Weights of a small transformer language model: 9 layers.
Each number is 500 + 40 x the weight over its row's rms, rounded and kept within 0 to 999. Layers, rows and columns count from 0. Numbers have three digits each. The size before them is the row's rms in percent of the matrix's.

# down: layer 6 MLP down (transposed), 832x320, rms 0.124, rows 20-86, columns 0-63
# gate: layer 6 MLP gate, 832x320, rms 0.127, rows 21-87, columns 0-63
# up: layer 6 MLP up, 832x320, rms 0.132, rows 21-86, columns 0-63
down20 095:501491439485499461485478508489542483496492476488432453488571532469506455567542400527531445470482502472567496558534456522499520542550515492533495513521431471466454476451529451472441461472516471
gate21 098:590509452558409530518540540562513503532523571439553517482457525501514480479514482493491514543534557525511489504495473448577508490389513498488476527514612485508451454466454535464528531524498557
up21 100:498499473456495481480453542483490529567452592417522507476498542474435531553555449444479546513511534590486573536530495487479538490488539451498495493455547489507533502408517527474505450438479505
down21 100:533530476499534483510473461487547511508579459485503590519542470466510469459461508470522482453548451448484515490579519491501509518506479495482500552467449483455441599491554538529480517498586529
gate22 106:454509496496516501542495449428548507474482476398465433487498502451478458441525516604496461491498540503499463530491574529527503452533511462485521539423489528368528534510477531456454462501467437
up22 108:434477522444496431464489533445575514464414492520486538515490549496456505434490504495546484477464572484543465473453455540426442517504535532420451485515509512498573446529451485620475520497497548
down22 107:526427493504541499491496520454419481534522409541482537477552534494473431462466481494469524499498436514480478464402530513608507477425483546434527503532440483456480455518538458532577543543480482
gate23 103:488470553488547453492465481506503499491479473502442459464558546523541456510528485503513574549494513516497459595555518564524543502532505541569561527451466529455491528536513520552502490470420490
up23 105:492489529523488520489416452500604481515437509544477495448560457449569403513470552486486449443535483487519454491516637520535443501522523524557465521492480511476488557497539515546517524447515487
down23 100:507540595539439426515463514481446495518504518527586471500606523550459510461541536531510496502481418511493507424453561544476559537457515549466568544477481548471577537485480514555487524537479496
gate24 099:511486495518516486530467477519452474538550434502532544502461440563486485477409463558562549401534468522498513484486555507513531462490585535493557389497448424483488547418501474487460433447474509
up24 104:548423479555521432526455455536494470527486494503455493536446489503499488541522475544548480559482459489516445434537518543492517529553479447611458509436496420459488612544562543435524530467565445
down24 095:516491529477523492492509448549523462479449551468555533460466541490497512472488541464473497515501457445450436609473472500462491471546528489512461495536534434498485478524498564524481509499465455
gate25 105:448531568493572512554498541525514611441406458523499473519604507463505471465566459502524613473475506441508544509490487563466478529517467461472509463574558486451452502564509494452469485516466602
up25 102:426431516573498516452506552454547409531518469503499469461561544569492538503499524525550441490510522492526476548503527496548501487534509525474471511530456470561421548472471421390529515523585423
down25 101:462507482531554519460574562494476480545505477453502473514533526527507446506445515476534415509539452477520507593538519517455475513521506544493429582495596469581477509509573464492527469440521517
gate26 099:528459536558453487454526509532550521504486517478504583566506561486482574472467475619515451545497503521451461530470497439503493540577490554450500534458501509477499475504455455480558423546526479
up26 102:476496581494548533468564470467593477519429634537481483461475501558547548495525532525510484555477480529547473429502477545510541507494488439508453497527465454544530521525506481467507468504497546
down26 106:488484474536520436538561451427540519468454473431496643527548474451479464496432526537474557554487521456445447523466506505471465462493578565461530512477454420497505598516441480500509495495505429
gate27 104:387452501509474527395552483437536489531508556507415590501456514467557488526462494488481469520460477465499514472481523538502438471500501518450524506528486483500455571457447507523438578458513495
up27 103:495483509421494545484515512491515469482508517457494515551468520459493546507478465515523497503489528545498398388495472526539504592437542560452477538466507556361479479438485503527527522458510518
down27 100:568566491494523543530501521574520564509464456469503497449532528539417533525491482495465551493494495495506512499501446460507461578563414511572479412533524525483453465530396471528502498489423537
gate28 100:540513566455485542547497546506457503454427430481432458529531544533534564503584551502494486514485451532485460551431483524425497543534471498555500498464516497538492469498555556530431505460587485
up28 103:483510575426501515475537569533532519515520526523483528504448397556533539506621527456483503462521501599528445453482495432483486537428462576498506561557518515552465428541510533526396469559511491
down28 094:507551557507486511538559534603492533462472499536440564479555577600507487506510520536523449552545469510560475454464523464552550507477561487544513445419543501431523444473522444501495502528447525
gate29 099:546508536487463525501454480509553518529462466479481571457470445450561479503532500517580498469530448476396421423545443473508448471502514495512483550478525452388414512498521524508489448479447532
up29 103:468562519462540482446492520477530523518510522474496485508505489536528549522506595526502438506488552486437519440474546544430416457569469423565465530465504466584462485544487513530484505521592460
down29 103:528486564560515483527549439500495475424545530547502483480523445553501492438488499543474492501493526493532527566482523495568493551562479548507569500535554502534525520451534502518499500475541518
gate30 105:529497436551529480462436536479526549528515520519575454565449537442553462512432486499492467516511410463512427567475454517471462514510575561497547528453529544551548530528467556555514439450469461
up30 107:486432473477468500506440520518480532491601555483498508491431464471539509515529510575565444468496551494449475484517548427470468457502559534559580421547506526436542533503510540469450534549437438
down30 106:571466481510550518476387464510471537472531492436494509448519442502452500488521488511464509485450554462453500497479489527513546522541489507551514530593500535455489449536544553537540467447473468
gate31 101:521524456535417503553538544489485473433435483431549492547522472505543458505465479520507443482472521557530490501509539543513468585545463559531450568493409493574484482492534453517458467505497475
up31 106:502464599547489559481534493579438514507525500524512569493487518479528501513516457543489495466494456455483438493455444539409438421477515482514529540454502464425440467485477468517552604478493566
down31 107:579475549530456487450502460543420481521495560521487562436421489529474467518427426507516517474487551523555440524519534480514521559467509569531573446507547505525457485509484481525503484547508554
gate32 096:412441507481550464510561517467474591508475507537532577530494571526494479421435478504540602449499494479521547472556461482541567476511529563535491458456535530574484416507484501478457443480482483
up32 100:507566500512494490465548534495526514481456523515495477550491561526491517424457487483453604511474390430534523448517510500571575514502506425525551467536487525484484457514515512551485469515604482
down32 103:503555458483500493568473557534440468473554484484444487540518432504526430541568437464437502465491513525475485441503440485495541462487509542522493460537506440497524427585475457525533495464539541
gate33 093:535462516419469453457502522457505564465478507544440473498474497423504497526469526472547472491544543512574472505474493464513513471502553519531537485484443464468458582538470409482505495506470456
up33 099:522565467444513437506448496451478476458490538543460491542479522509514542547484536510545439506477557474520502482483488493568472462532514442483496492506456468471540474501415495475512507537460486
down33 103:537538430544521517447459506449452512479486493531507537449432517528470479513476443502508529415486479438510457503517526504475511572550509468482514543451476525476515544485529512568455496483467532
gate34 096:375452511492504491426460471583488431533526524574456571504459525523397474535523480533503501520504557443513466477532482517585538470410560538496521524504479468510526532539480513536485483465555439
up34 097:490504450465428526556558430459536534487482497475483492497462529533491466490537528490516482557470462471503520509467483498456444478529456416507480514537553521416520508478514496459449435628490479
down34 101:482449477495554518457527534478505549505492486545500529614507470453453442472499503471508423456555459467532468475466519550477421463439435481501502557514503562451554494479545458550487475478533554
gate35 106:482557471517545426507587570472514429457530562454511529472504506534508510461630516455491556477432503491502450459502459493492475470529512539458553534572470526480594514484427459490543537535543472
up35 104:526447505535444572535537476507466540519483431503513489578406614506509571481536508484547491545450482520462498503546486509503485483608520507476638456426496536421495477527513474495453471462486535
down35 101:531545603574515451475508569504461509503545544429539461492479470576483550536533541495474509496485518526521514534481433549394537486486453457557571547441493529497547435523446531521521427507478452
gate36 104:500378473537478491459544480520488459515560597485489506545489452538501477515535498469474520504510492446487502515488521577455511526399611509555469517540503508491493454594514468521490539528555512
up36 102:514478450469463503445471545539431496476508506527528468575436568456487532466543500431476487520496591437509481546522527496490512479473521479457516481602505528553436471484499429478473497540552522
down36 104:527502542478565496438473530533501466548554436515541577500573507459532554420501457503561487555461466486447467470486529494430514510505516455550514439480565469511467545505432523491426546602531522
gate37 099:445487487470512427538487559516528495474567458405475474499491486490510518518474503485502553513485489555445542421526553538528438565475512413500415503488470471485532459466570457478469443465552527
up37 098:455502583437514447447537533504452447526618545427466465462559461516477505505477480479496482588478498597429478507491496441470423477439516514498502483510476517551498396463491465459423448476540520
down37 100:549546479507510577506511425440511519490424529510511523564514581528520425489456491530583497531544493524541553501519454576567526444534419591477476522527491522458449531439507489508567490410512540
gate38 113:445463533547483558470552490549509502457537476487529531549472499523482551460526507507464549554417497446488500437464465477482454484502508452502436490436511462470556491482455591488479575520556540
up38 109:469472500532454453503534424563512456527449471527534564507413440481457555403597566505499531507475495506502480495538461489539415508476480510491396541454511472532541498451523523477489554504492480
down38 108:494447459455528557573501524473524411513470578496487569439508505497532518407582490534542478584456449390458529508514465491509491513465515453516525500467483496520538510495486537498559562565567557
gate39 103:557511519504486588468529531549466460482531508498493478492530489594554485525452488492442550430498457486558468427561447538525440454493564529503503591487522488521539514612507484537576447528568475
up39 105:483563527496455536559531489546457501538547551499496546491550454481411512559640500533487490511565508460474460540471495467559461473457513400564473491458523534495490519509582501498529449533512508
down39 104:490519527582420545478519488502515543447505496465483527540524485498508501536464510501478490490521477484436490463583524469432467457558523450440555510483416454523453556501486473539468445476484554
gate40 099:477496487496555453484487556491513449419429548484545483484467491535495445486527533543562523505498489490499545564443503512503511509462449527416437478516527471460485480451505516458530516442492483
up40 100:461534600492434507457572528529489549478517457535496492460435442518607525513596582455453512498484507522541488426503509481466491506532479512511511561472537544553567437553595519533473478451492515
down40 103:486560525555522474416549467503495518498471523520491501518522551543506498502453488530556541483455524574502518498505510502537522527567522577560524506441496450510440478484512510527541526414476506
gate41 099:550508475486488512528510475549519524443441498513470487482493576476535491502475536568469477469490499463447492485510493498543472523499537539547524435445446473520532498471455543489460553581487523
up41 101:450411430482477450480458478547521488502499586610560518469480553575525461553532570501569553511549595466527428490516427500480554531528470574452489438505464536498454501519474505485566530509524450
down41 094:454523440571471541496426445508506472519456516511447492485494540493543422485520531442497431513555484521524550444513460404582508465535469434509554519501498508539520552524435423485472553427431415
gate42 104:412472530493488535484594443528427484463474475427474451543493499518512416483522521489493454565505549464512504581537543537581511584505538473501530460513480509474547448517501483579493494522511439
up42 101:502521447570487505490533569485480468529476553497537564520544482538429538453474443514436441514530490597447516501514501515488529445501476483482534555479534461527530504555532516493561420450559541
down42 101:496517462506463527393460486461519473588513478515485576510534483487514531496586457451502544504399476485505534511481525561497502498439431559483562524557409520476494504451575474494499426514469476
gate43 099:577510571450503468486544551394484464520440443531466547501518564536512468503458491460535465478502486497484507485560499522457440512452540523489481494461491578526542449448439516543528486474602457
up43 106:472510506509576549526438506572516483519542452532486472516521468459478539579483453483506501446446456511554493467539513490548494529495480547561483491486527527513487518505449517596458449478540524
down43 104:454478453472407441512459452459508461525495531473500527555479574512400570482489461498548501511536470473484484476496548508477495482533519449405499500432524544487526531545498458477489477403503461
gate44 101:555523447504462427487503476529508527541473518523521492556534481509558445500519491501503482605467527540557505502445500423524494518506511515497559535467510514484450570432543473537496458471539550
up44 106:546523540519510514450549525476499487499491429529485499484470524489481465532573449508521467553443526510452467518558539425508478518509446557517462585487598512557576493498438470496453558487507497
down44 100:463410512484539522506506508448502540475508637481502469472520455460464511491452491491526573530515469458481601455431512533515484585514468573469551440446446472474457457540495458509483428543506491
gate45 095:490480428483495541532542453448537470539521425454486504452468452491536555477478526573522447538458523487461499469456560494514466478526463483521468556452532531528549520415526519440492384475518485
up45 100:470528534480528441468516525494493481531529560526370510481523467426440545511505563540535506547555541472482598485545458429464527505453493496515519499490428517516431490475514461539411551510483497
down45 100:490477494579397547499495510460533571507472497491553438484612502449481513587507519471469488516485486495563556450518495564503521451558491544436472487511522496531529471491490500527499483414559444
gate46 099:489414496573542510434481412483476454508472476473485522430520552468418479561463476448493464487476531517565493439460473533521567542472525538466490459482566459436489504509469477538458574486570493
up46 100:480456517472469536477451518528535489444484507486505547568492461488492466570451491489518483509544495471460508474484456430509453540469430494511468502570540463446421482447463506539457512499540516
down46 102:483595524482491518377465434486483460448439456493494560477544520515484483512497555574445534413520594464436539565493459498560500478472493496553446505513421493564520567487480430560508439520497528
gate47 100:480557545473517514449469473558558472540493464469508541455503436493468525488492406522475527580496507489471483514501545568468526483497549550495490530480553522487500449462493593487492526428486565
up47 105:481486541477573489525475438500519512488454491507488537477440462491496509488476485533490514440488518543544502531461549547447480422461433515512571503455537480455462440541479499470529444518557533
down47 108:549569477463504464452481505504548496492453505572526447492499539496499480409435508498488522504536440521436496461500552476508514508477431548458461475532558500561534466507429483508484493491447534
gate48 096:418515477556413500491496516528495487509476473522468464446417576515510434467521499530416481564463460514537530555512467415474435560506528468553516472513544461482531444499546511539490536471450492
up48 094:505537528508502521500504427487528486493520519491511484460543484496453430515506526520508520436496440552554446519548520512493383496496523464526527487526484534556562503520499476545505454498525511
down48 098:511520460523535497528572531539536481571511400446504505488473476475479514582544508513466548556538473513535455497529470498492556570503466507469455509511482520531521505561543522449522498564520494
gate49 100:531540462516512476587426474520466533500509427451545485491581465495437561572520548453468521497562495464426555509545492495471511516479510496513508487467517550503452577510467466520485479515523399
up49 107:473468532512551561397521614508502466576523543464489513583486513507450550490562401475564462511523475499575506530491474475512500483536488485493465547440465537523518548532564520516543485534508475
down49 096:515462452496595470486522529440452508511469461472526541501450512477554490485552455469482500492528590570510505463479496479450533501440470410540516440470550501484435514523452509520550447514482533
gate50 096:571544393545426506553469505471451413476513461405476457543500481536446460500518539487564502513487495502530535505466534543417443484511505536414531551531516446494525497480509413487488521429460481
up50 101:551459533419502498523528459493455468567529497474493501366587471468495509458523571519555479505560461466528546467528492581495556559462525473442537482445562517481509558451536503514449443451517545
down50 100:523518493484405512487457501488472487512501552535490534496504486568525441509469450497475547470436535450536510460534500427507530448476402476539428485523515483515489495457500526503476440524446488
gate51 098:489495548456536508567528477474512522485456494518510485493555470584458491569555440504465523513466449463524455492496424519506525488454484510415435451466438459448459507491493535532404507548483563
up51 095:483434552519506468447545497578494379511520448553550467496543495397513536404536532514503466484549612496471444469463467500520505550494440514515556521508464517558422502521503516477503542418462440
down51 097:441485460458510542489554466483463512528537528502537520439436493477521516440509538553482405536547391523456483481476507570501484516478558500490560528473443556481525490477512546413504455586468504
gate52 098:524592476414482465425557441492530505557488470494582474504449440520511512574479469506517563462460517459552468492490482502484498489552532470519601428508464502482513600491515585516444489541566496
up52 099:550527522514576465502510496521488412490524463537478469453446506540482485515416522479494520564497479519486462501455508470497536477563516499500510524519495571516564447496564500415600473530539542
down52 099:477504484529519426472501498512535429545541552469498556557544477550518503487533490536484539534410526385554466490485464502539513492523491470486536530495432418476502480448519572482498427519466445
gate53 096:512481512456436534462451538506495443469520558509483536436563595525497519507486515529494521499469524477463460464522496445526423462456421526486467520473385433533419496441507423511566586449411452
up53 098:519476500460421530492480505548470476469534538472487535523510515553455526514528434505490539418469539435505455480522511499522514466559545502466544544470478486533480500416467471583459525444468488
down53 098:519463535531518507541513514473474457583493518526505514490527568504462581485462470503482492486505562506556486536446487516441490510556467462598542493517419488503557441487517563500499492494434507
gate54 099:554450490516580449508459474533490500518467499485507504472511508461486481401536491509463508524515556516508498479523491495445474481461523509537486536464519458515508538465633566446426525476524519
up54 097:587534484504541527498433470532482484457453477533508521526566546498563602481498541518490468546512524474511516512489499501492535487475489461520599518532531505494482540521434493407474508466489536
down54 099:489473491480492509471515575513485531584483539494519552518536511545472524509509452476579524496450468550478521564496466504502504527520516530460427586433429498521502499569560567525490521461489494
gate55 102:499532510498402489454476556501473460517504544536472383486505487468436486454612495481503535448487472506604448589490519496548538493522557463520553527607478554507499502572495454548487485467511498
up55 100:474505499453503514546518550473465531532506481488439576589521521469491485526518537515459557615482445450540559526507538443452443546473526498502590452534443469494447463508454460480469486573423479
down55 102:495422479519459510511494482496491402590511488416532501593519514522470530528575562536528427500482500516532475490468543475497513481508543548549536540494553516485441502432492480489532459524471595
gate56 100:559538469526534508610519548563491495493512514521506451483441481486426559467478486484495460485496469572444482447530511454513495528553584539446483540513543571575531540521507510500571585578462473
up56 098:437494463505480509507502500503524526492456466416449536492473555495590489491535535516569493513574551459485530509510424530504500493468507528533493470518453521482466528518526551496420469508472536
down56 097:461551483454539544474516531455552460527540500500500487517459515435514506582399496487560490468528480519530522464550398525490550504523502470563498477503420568504494479591540506490495464534518527
gate57 109:464534501496516467492502471467458513529544471537460553496435515445552478528568472500499495482511475460457515520472484570531563435483538475435544477404452524511530507551496487521519478486592561
up57 105:473421519490543504476534456567499471427501516495516478516516543497485486501465408552476436523508459620489507505478565467468491521550508479504438434594534451528527493434516580527565581479453533
down57 105:548552516478535459503529486514502501489481432462478557492522516428524435489524494497420548518487507584447535425453423414526518512467483485486486484492477534480483469546452509498471422571536494
gate58 100:498501489562516499466483481498458527470547486489493491468464531512614498495488529486451526436447464470493559525549509511497507476516465511511539492547550532574583483485490496498394607443596481
up58 106:511498503541434554469569473509479484535508567456500511503478580467487504560530500516442505457528454536540551429504551514513522522532436464526507466480547513516478512535456453424531516456585427
down58 098:441537539458541495516531499480506505460466493503470502495558477496506434526471498526666526577434489437432488536486484427512576503513479516462573492476531411466525498482562555505486490494524542
gate59 096:464481450500548442482528460402496483571537474468465491545501457385447488505490560475560551466501459410490484479583554523507500608443569465498497455521543530504529567494517502504475504498489581
up59 100:444478557453496415502498517427506502533537505503500529430518529518407444562479566477553514563562508500519434507542500465522501485531504460531497485439479579561521468468514515545519562505539438
down59 100:521515450553567531498523430556477503494545482514541560517521475517466488534432490554579494453499484530504504536512516522516428525490510484534444555539487525414523457522519520555492472560498502
gate60 100:498542502467501458499465467546524532461534476464516543463540496390548524490484459482464425464511429516502428453609528534483482462529518470529531513514461441543496479541560478501464520507472539
up60 103:477529452444497494576501567517482501541501511501472506460463478517417526543582516503495496598492494486528560490453552503575487550574460543497506460478593460519506477492464479513466531568488517
down60 100:491525506545507439537427499540468525477511480436509510516485485502449513434499498474506474511537548489532432507459439507496503487486517543510484510494534457489525502448464497474495531470510540
gate61 101:441474515499498491495551505546607538534509560521464390462425457553455618488456381493497480509490468431476522444451565523556478476464514525469505500522475475488456514498513525453487490509520453
up61 108:483553553501541523510472516502502571548498540458575539533552519410559463544451543498562516539469545454484553519521471452471513543490463465457519516593450535580463497509502453520429483480516510
down61 097:522479512395489470569594563529511498468528510555501515541429510504506500569484504522513516546543481479485427419481514422483519655499487546514509489471465512485487534437507459484557518469562476
gate62 109:441474450485474483451536504458481520511524507508542451503486507518462603493562453546552541559453481518463468440493534488472477491519483516470530470519505482451505535502438538533488494490471422
up62 112:479492435456469517494550519489536486468506486561521448533495533550464503546408487502459493471474495470489503474515550490449507504566544570456517442470473540475545497484488467518530579498446511
down62 098:524458487536434504527533424550450541484533507511428519495489418514446465518549485495467544458398495548543494461505485516479491391492513494463528463475442507481461449495589489480469486513476457
gate63 102:513519533517515565526477406499480483545602482498432538439536486521443487553553555453530451494491495478498463494409566545452502513496520491481586486464493558519438513481541510516490502488472531
up63 104:458448521543558526459535537558486435498500465505563615528465499508434513476561439516560504485523420520456484499482511527571429527526471541480496493533489569473547488504494486550502492434480476
down63 104:480447492523500501497472493491494543462475447529523502498519504444485514493498384485495503393476466472484540500560474479458455507476525538539465453503457522482497487503489514459447512542536528
gate64 099:566478495452562538540549506556489463501506396535517432540475520477494476550459494504503501556465488443509522478480461518541533481456619505490494549493491477493435516492474519638545513536456523
up64 104:543563489545434497538470443548495549519588453483502478511537451444486559536520501507447465539525521472540561508535489463570549486448456554556542563507498508512520539555457525448540521480505487
down64 096:474533472448513553463478562526523453507521453483501445499593540526482500537466426499525447434489487430562493599515480432491478455491524561513516541479435491521481552544482552495510505539548438
gate65 100:550468517483453453457555502522504487493437542543480449415610468430557464540568424526492557432503505543446476532543570599495523534555483489528527479527564501461481496498534565571471481406473482
up65 097:451447514400494463472523449556460484483499556443430569517465503482510463473513549515525503541473560486404601522418487466537489488441540471492552498496508484570458481490510446487501522529516519
down65 095:522499448484556362436556567473482483576463546481440479531510499505507518441531498494505507428493538489468500536473479524456535466472476502437497538574463471528513509457470546528453484497550499
gate66 095:542482427480485472549505492459451426487480529461535514498525441559488550453501495518575481518590419391497512467512547521508526495513504546535557461521502512496459487536443491534551522494476457
up66 102:510446474490490541542511561479482478583499485542476486486557506500512518528475539511510508509536478495533452505519513551443455530475485562498473535513487563506591530527523507505529510523422512
down66 092:544511550528513476536500462475505441521500520461521444563449548523457546526551469523469493544502532559470455476515485480463514456466452521484520476516511465573497512467484478502471460472458489
gate67 102:522537488439432519504505463511490442469495410470497496541516453584478456561549472458546572573518474435477433467533459512524510537437449469495516513464454383521502539507467489508510464513489546
up67 096:497551482457455509490517469523479481482537431461513466454537507541434409524499502472493548529532615458494511431506504504544507495398488555451484535515485563521466531491471555502519457464499474
down67 098:505425445459482544398585508482561508521523438543466484550463437480451463484428551509521462465563507489420398531532475445558565562483495456549472497459469516549493528515488500484529554551516458
gate68 104:587511539515512483493521491510559481517489495452536466481491500463499461529573552457441530463496565475533498455514435565411541512523482465488499490502487455514595473448456496514531497402491514
up68 106:475491455469518537450498523510487575526589566434453519500498505518516486554511547541498468518473485643522556516498483512468425490472440596538519477457496581501511468448504464561478490485402495
down68 104:504509522510509497527499491551539483441466401461559500541481434526485540491433489480475531474558467499476470469518526428504526484522514444510506484463509562500522499513534576585583549547510588
gate69 102:475450558499477417479549449479496572538521480480496477460576530533524468510530566456455571548438593551527434498562546514477424528499506545491501581446566511476467528557437450524515498443502448
up69 100:516577553470500551512470536504560488533470518554491564496488495433455555536492416489547532519548468549472576580464501517485601543498503521471485514465427475522521464448485484429556465553431482
down69 103:536545477435504522554487455421518446529480490544523483426543439489488574550443476477542531480459483514481536486557420537464461555560608495416461527453543538521435474457504507482520531427477457
gate70 100:433533518513502541552450415509513489551398563511498528561538524474491531528484521507497544437515484530559511498423453508506539570479439586573566415461480513447447517501461525513539532473432483
up70 100:524490484490513491476539450500489563483506563440545469476456526484414459501467583419524474508526495419395538522553532517525478505539536513535479459474505476480423451538460505522571460479494499
down70 107:556464460527491577519504445447477540542520526496490547563466565521500546453510510530553536465521488459403499481499525566490559527462472471533514539492541461484455549509466446471485505469450501
gate71 090:497478477516438485434469519573536499542519434457468554590515482465428393520558507489448532504443487470596479539503513470460469481432488419490477517472471530527499525520413511453536498490543511
up71 101:548512529480507504516506557475528504556507462498513545473469508541492498571560507566417487554541480563548501440476444561406473454485512586501492540521532523541482502542573494473432496481527492
down71 096:499447526489437490473503485421565476513510497511523474574509529535562497496494488503526451419468514500504505468533537468522448541514517549488527501507455504427507459518408528489502480539451461
gate72 101:459457509618476523517516453507463491546501505496468539525487476461535488475477439534529507537550494463539508558511550438544439492472494485586415493426485537522459531511566587454454480563541498
up72 092:521446565540453559537537556476475497485514521501447481471515510500479467497425575519466528531493466477541562487536517499454524508506556450517441478527454515564503511508461513538540468517450456
down72 101:539488497529568451455532443494473503534418501529558539556461533547445513468496491508560451492458509507497448466465516449509458571478530535486493433515496560538521529501550544493459485546504505
gate73 099:538482430518587505557465508451518533466457496438482495446536494529519487544480570619494451506496483539487568528439538521489504507501432504487461492544512490487466520517470537500505469512438547
up73 104:522483524559510642528475518570440439444540511504511569481443537568531519448555451404536524498532484553472528486435482474479532479469499492506514476444465491539474520526588536474443547534527518
down73 097:534505489453434450549411485523476487474476470479547446442495515570562532526496488427503486479501483489557517474525486408550556469493489499488451496495551466549485527438498448558373469469505510
gate74 104:447512533455433458454486517467478422467492471492532597492525428513428528487545508506561554582523516540566452498548540516497524466492515462492472512518476502514552552471542424470465421472497403
up74 106:513491541513564550517516529422508500432549533509524529539538479511546542504470517503478519420505452514573527479512509453524495600506488511477463496578489466486507483551471513511508481547455558
down74 109:467503542539528536527515458557565522457514557469481473490478541404490483471498481445452487499451495487504478511508552542496419512457525465561514437500566557525513427499489487534558497546536530
gate75 106:514485551455483512513485456491515458484465421460409550466458528500499575511540482478532484488541507542442440509402556577471507477583530445500465496528530503499506482489470479497455480499474479
up75 106:493581585492551591561439525455559576580583448475558539493486449447495516529546487483498461522506496481495476478472517480546515536518569424504510432492543475503470481487457470517460455501518503
down75 101:555519473484539500439562439463525433416535488528489502498483493498465562529455509493500542489456558470511472504489513505529515495608535476507491542504544453439497516416430409469516493448482579
gate76 102:563443459475517548550467535534499458477598476470523497530488534469601523546478528518460479455534544534474517432480526484473566595495532471529553529534539495484503496508493445451481532491469581
up76 101:445449468527482494461538417483487494560503513545532557441415540537545499542542503504555508607539489531558480554489517509493498529461427464462492559535514521603456438538502472521525460564459459
down76 101:514456481515546532527488573465483518475492525467476502434497582543492528443487562523512480512498524467429474452543479567539523475593487539441497486552449468540530494542512368538459495418464532
gate77 097:503515497477504503418488551543425438484429527510520455487520540556537520515427490505525454516574510441488451431495516466408513459484509466468467524527496464479558483549571517491437468457521447
up77 101:475414519505485440477541495506493498487549468520512460435543477542422467527486524400475516493515479486533417472557488472561549528466489492514508479491547447542476544499485499602446555487407468
down77 101:474535478514456455511454512466519520486428555490518530494499520514448536594466430551547492466537457577489487544417478538441456531481466542528487547481496511442511506475481572443457506546408521
gate78 098:525604466556481518465488487486450564449505489434470529473517509509490532528533499585487544449529464487504540495469490456475531519466510533500506486517479477471486550489511530426412469476511482
up78 100:487495491524536564577503474446473525545557561475481527457524505467530509468494468430501428491473542544555517577523438454503565448582503500503530513441510555547495474430502522564542508470542493
down78 099:561522568497573467545506466480539575451508563523558398446490497558462500558530471550515432504495497523465513528479444481518563475410565494448468531521454475529504501468507429504519497484499538
gate79 096:422466490520485538474481465501526522532514528433502568548478477547507516514472403534450516503504511470508575434533500511555477464441491515498533469494458444486568497501536553503560503467478439
up79 099:513464526552495465556462472580528448510544526533485469535478439442488520529548467447419410470567526506496531462505440512462537477510528493473546504526526484476479520453526478484495558489522530
down79 103:494508507456487466525445466470486503518475561514522444504448538511464525411518567511548541543496430512542479559549474466486560495500468422454467544482551531583500474474549554470446400464520457
gate80 098:496526513529534500501433499480525468511464467471442533515499508419508522570530441510438489482490568488489533416553500492529503535454479462410513506430436509464422501508548441489552532461483499
up80 095:543464436462504456493563460541508548527498544474489580500493507526500570487489505488508541466511471459551528564516469456521517446443547467508430484440477465476513500474501543541453481549464513
down80 100:495508538511517478431522488422526479458464530531446464522446544490499476500564492466507571508439537546481515445479479508469492523533514480569499596483578463548566465518480466537468512534489455
gate81 099:480472447475528534514412415530467530492526524480553467518438521547530511564532515536495528567537428527525536548544498494454468505433513487551458569500532557495515483536479531449529536497511590
up81 105:487511504447554490533535553526531494519491501484506551518442483529493501442518551486533480507513424511495484458513471504541508512517540514521536491448512515481507445480535479467481534583426430
down81 101:547569524492491475456473465475566523475505434555520454463533518552455472516535504423452489443493561456468478504428533506456552491480522583471510481478534458558582523513442509508453525532449441
gate82 103:505491453478514546474530466447513481572487563552507535473524460466586503434509458464442469499419490536511461508440497478499575544386513482479435447464452480528439499491504513493455560486468527
up82 098:516489418475513461479534473487467477547501524578514454499480462571477488483478465559539518478551480546570518551482461451516505524572462550454485479474537454450473531424521498496507425462563438
down82 104:551511494545477450508487537545501436497543524468547527542598465492558498541539564482500413418425476525443511493546494526536478521458533445487552490487470538458491512502550528475430505495462464
gate83 098:497532491489553476541563515522500530514533462518486483530549538470506468596505415521541479524526593503432505538540486493496489512589492507499549473507513504406459539506378558399460523543441508
up83 100:490446541499587469493530481467454539539509498506558426497524445442545520472459468500504487536527525492473568456424447579500431509514500482542495437485539451458500467529497462439510443516455532
down83 106:562457547582492466552485475442474478437465446418527485504527454514531522513441497483496502517473482486478516440471522506437527510514539508483558435582519579496576467470494434529538458557550538
gate84 104:464516463501460488449577563569472481504535512533524517483488505446514514499470545449512471544492504479491437450582505515525472485474523497527562601535494494498510520551552543436490419484533508
up84 102:443510442514503464475512500487419514490477577537502472531408506557464497470558494488500601454439493460461561499491471467437504506525472492549490469596492477547510548487438423568479553508478530
down84 097:513457611520402400473428465529478528495540439482470537520497526497503481511526527470507489531482503475473534546445500441499444454450440547458559484473511477444480425581427534501436509493476520
gate85 096:478489504503513520495515517401483472476456547469516456518558501516543453519455497497501510449515484466505466518538549526559478540527498511464579506499488484463505456434513498505492516484452479
up85 094:433498460575457515456576486483512434477587489523527504516526502468480454488523461529467506527456574560500486449520464540511518474550453460462427491457511509511479508573525512481456536466512520
down85 095:507526544482520470531507500457543523508516488440520472519544470392581475534501487499477523467531417477579471515571537527516542551578525494479530493522528526471481624493443536542538503565510518
gate86 103:486557522420508495514488519461449465480482531471564471515490506468518483464495518509582451536520520513513477463507450592520552502515490511436502528509592514513456538514507484477559518517471526
up86 099:448406437535436515479445460474524458562516511509518512501518540467462499476517548454473495495488551513453469518502578420512520501520484507480499481535485513434474502500497443502481498536443430
down86 095:527500474448501452531500544454498511525447560519478538495499512427528503494507490498493454492518507496522483446462459544484497495508530479505458539504551548469531497516499543494521497552453529
gate87 098:475480516498470551525451517586456442598519569513514464414552450486484548608463508501568500509457525451474559500556458549541506547496524550525593573479443506462496489483520522567465519528521526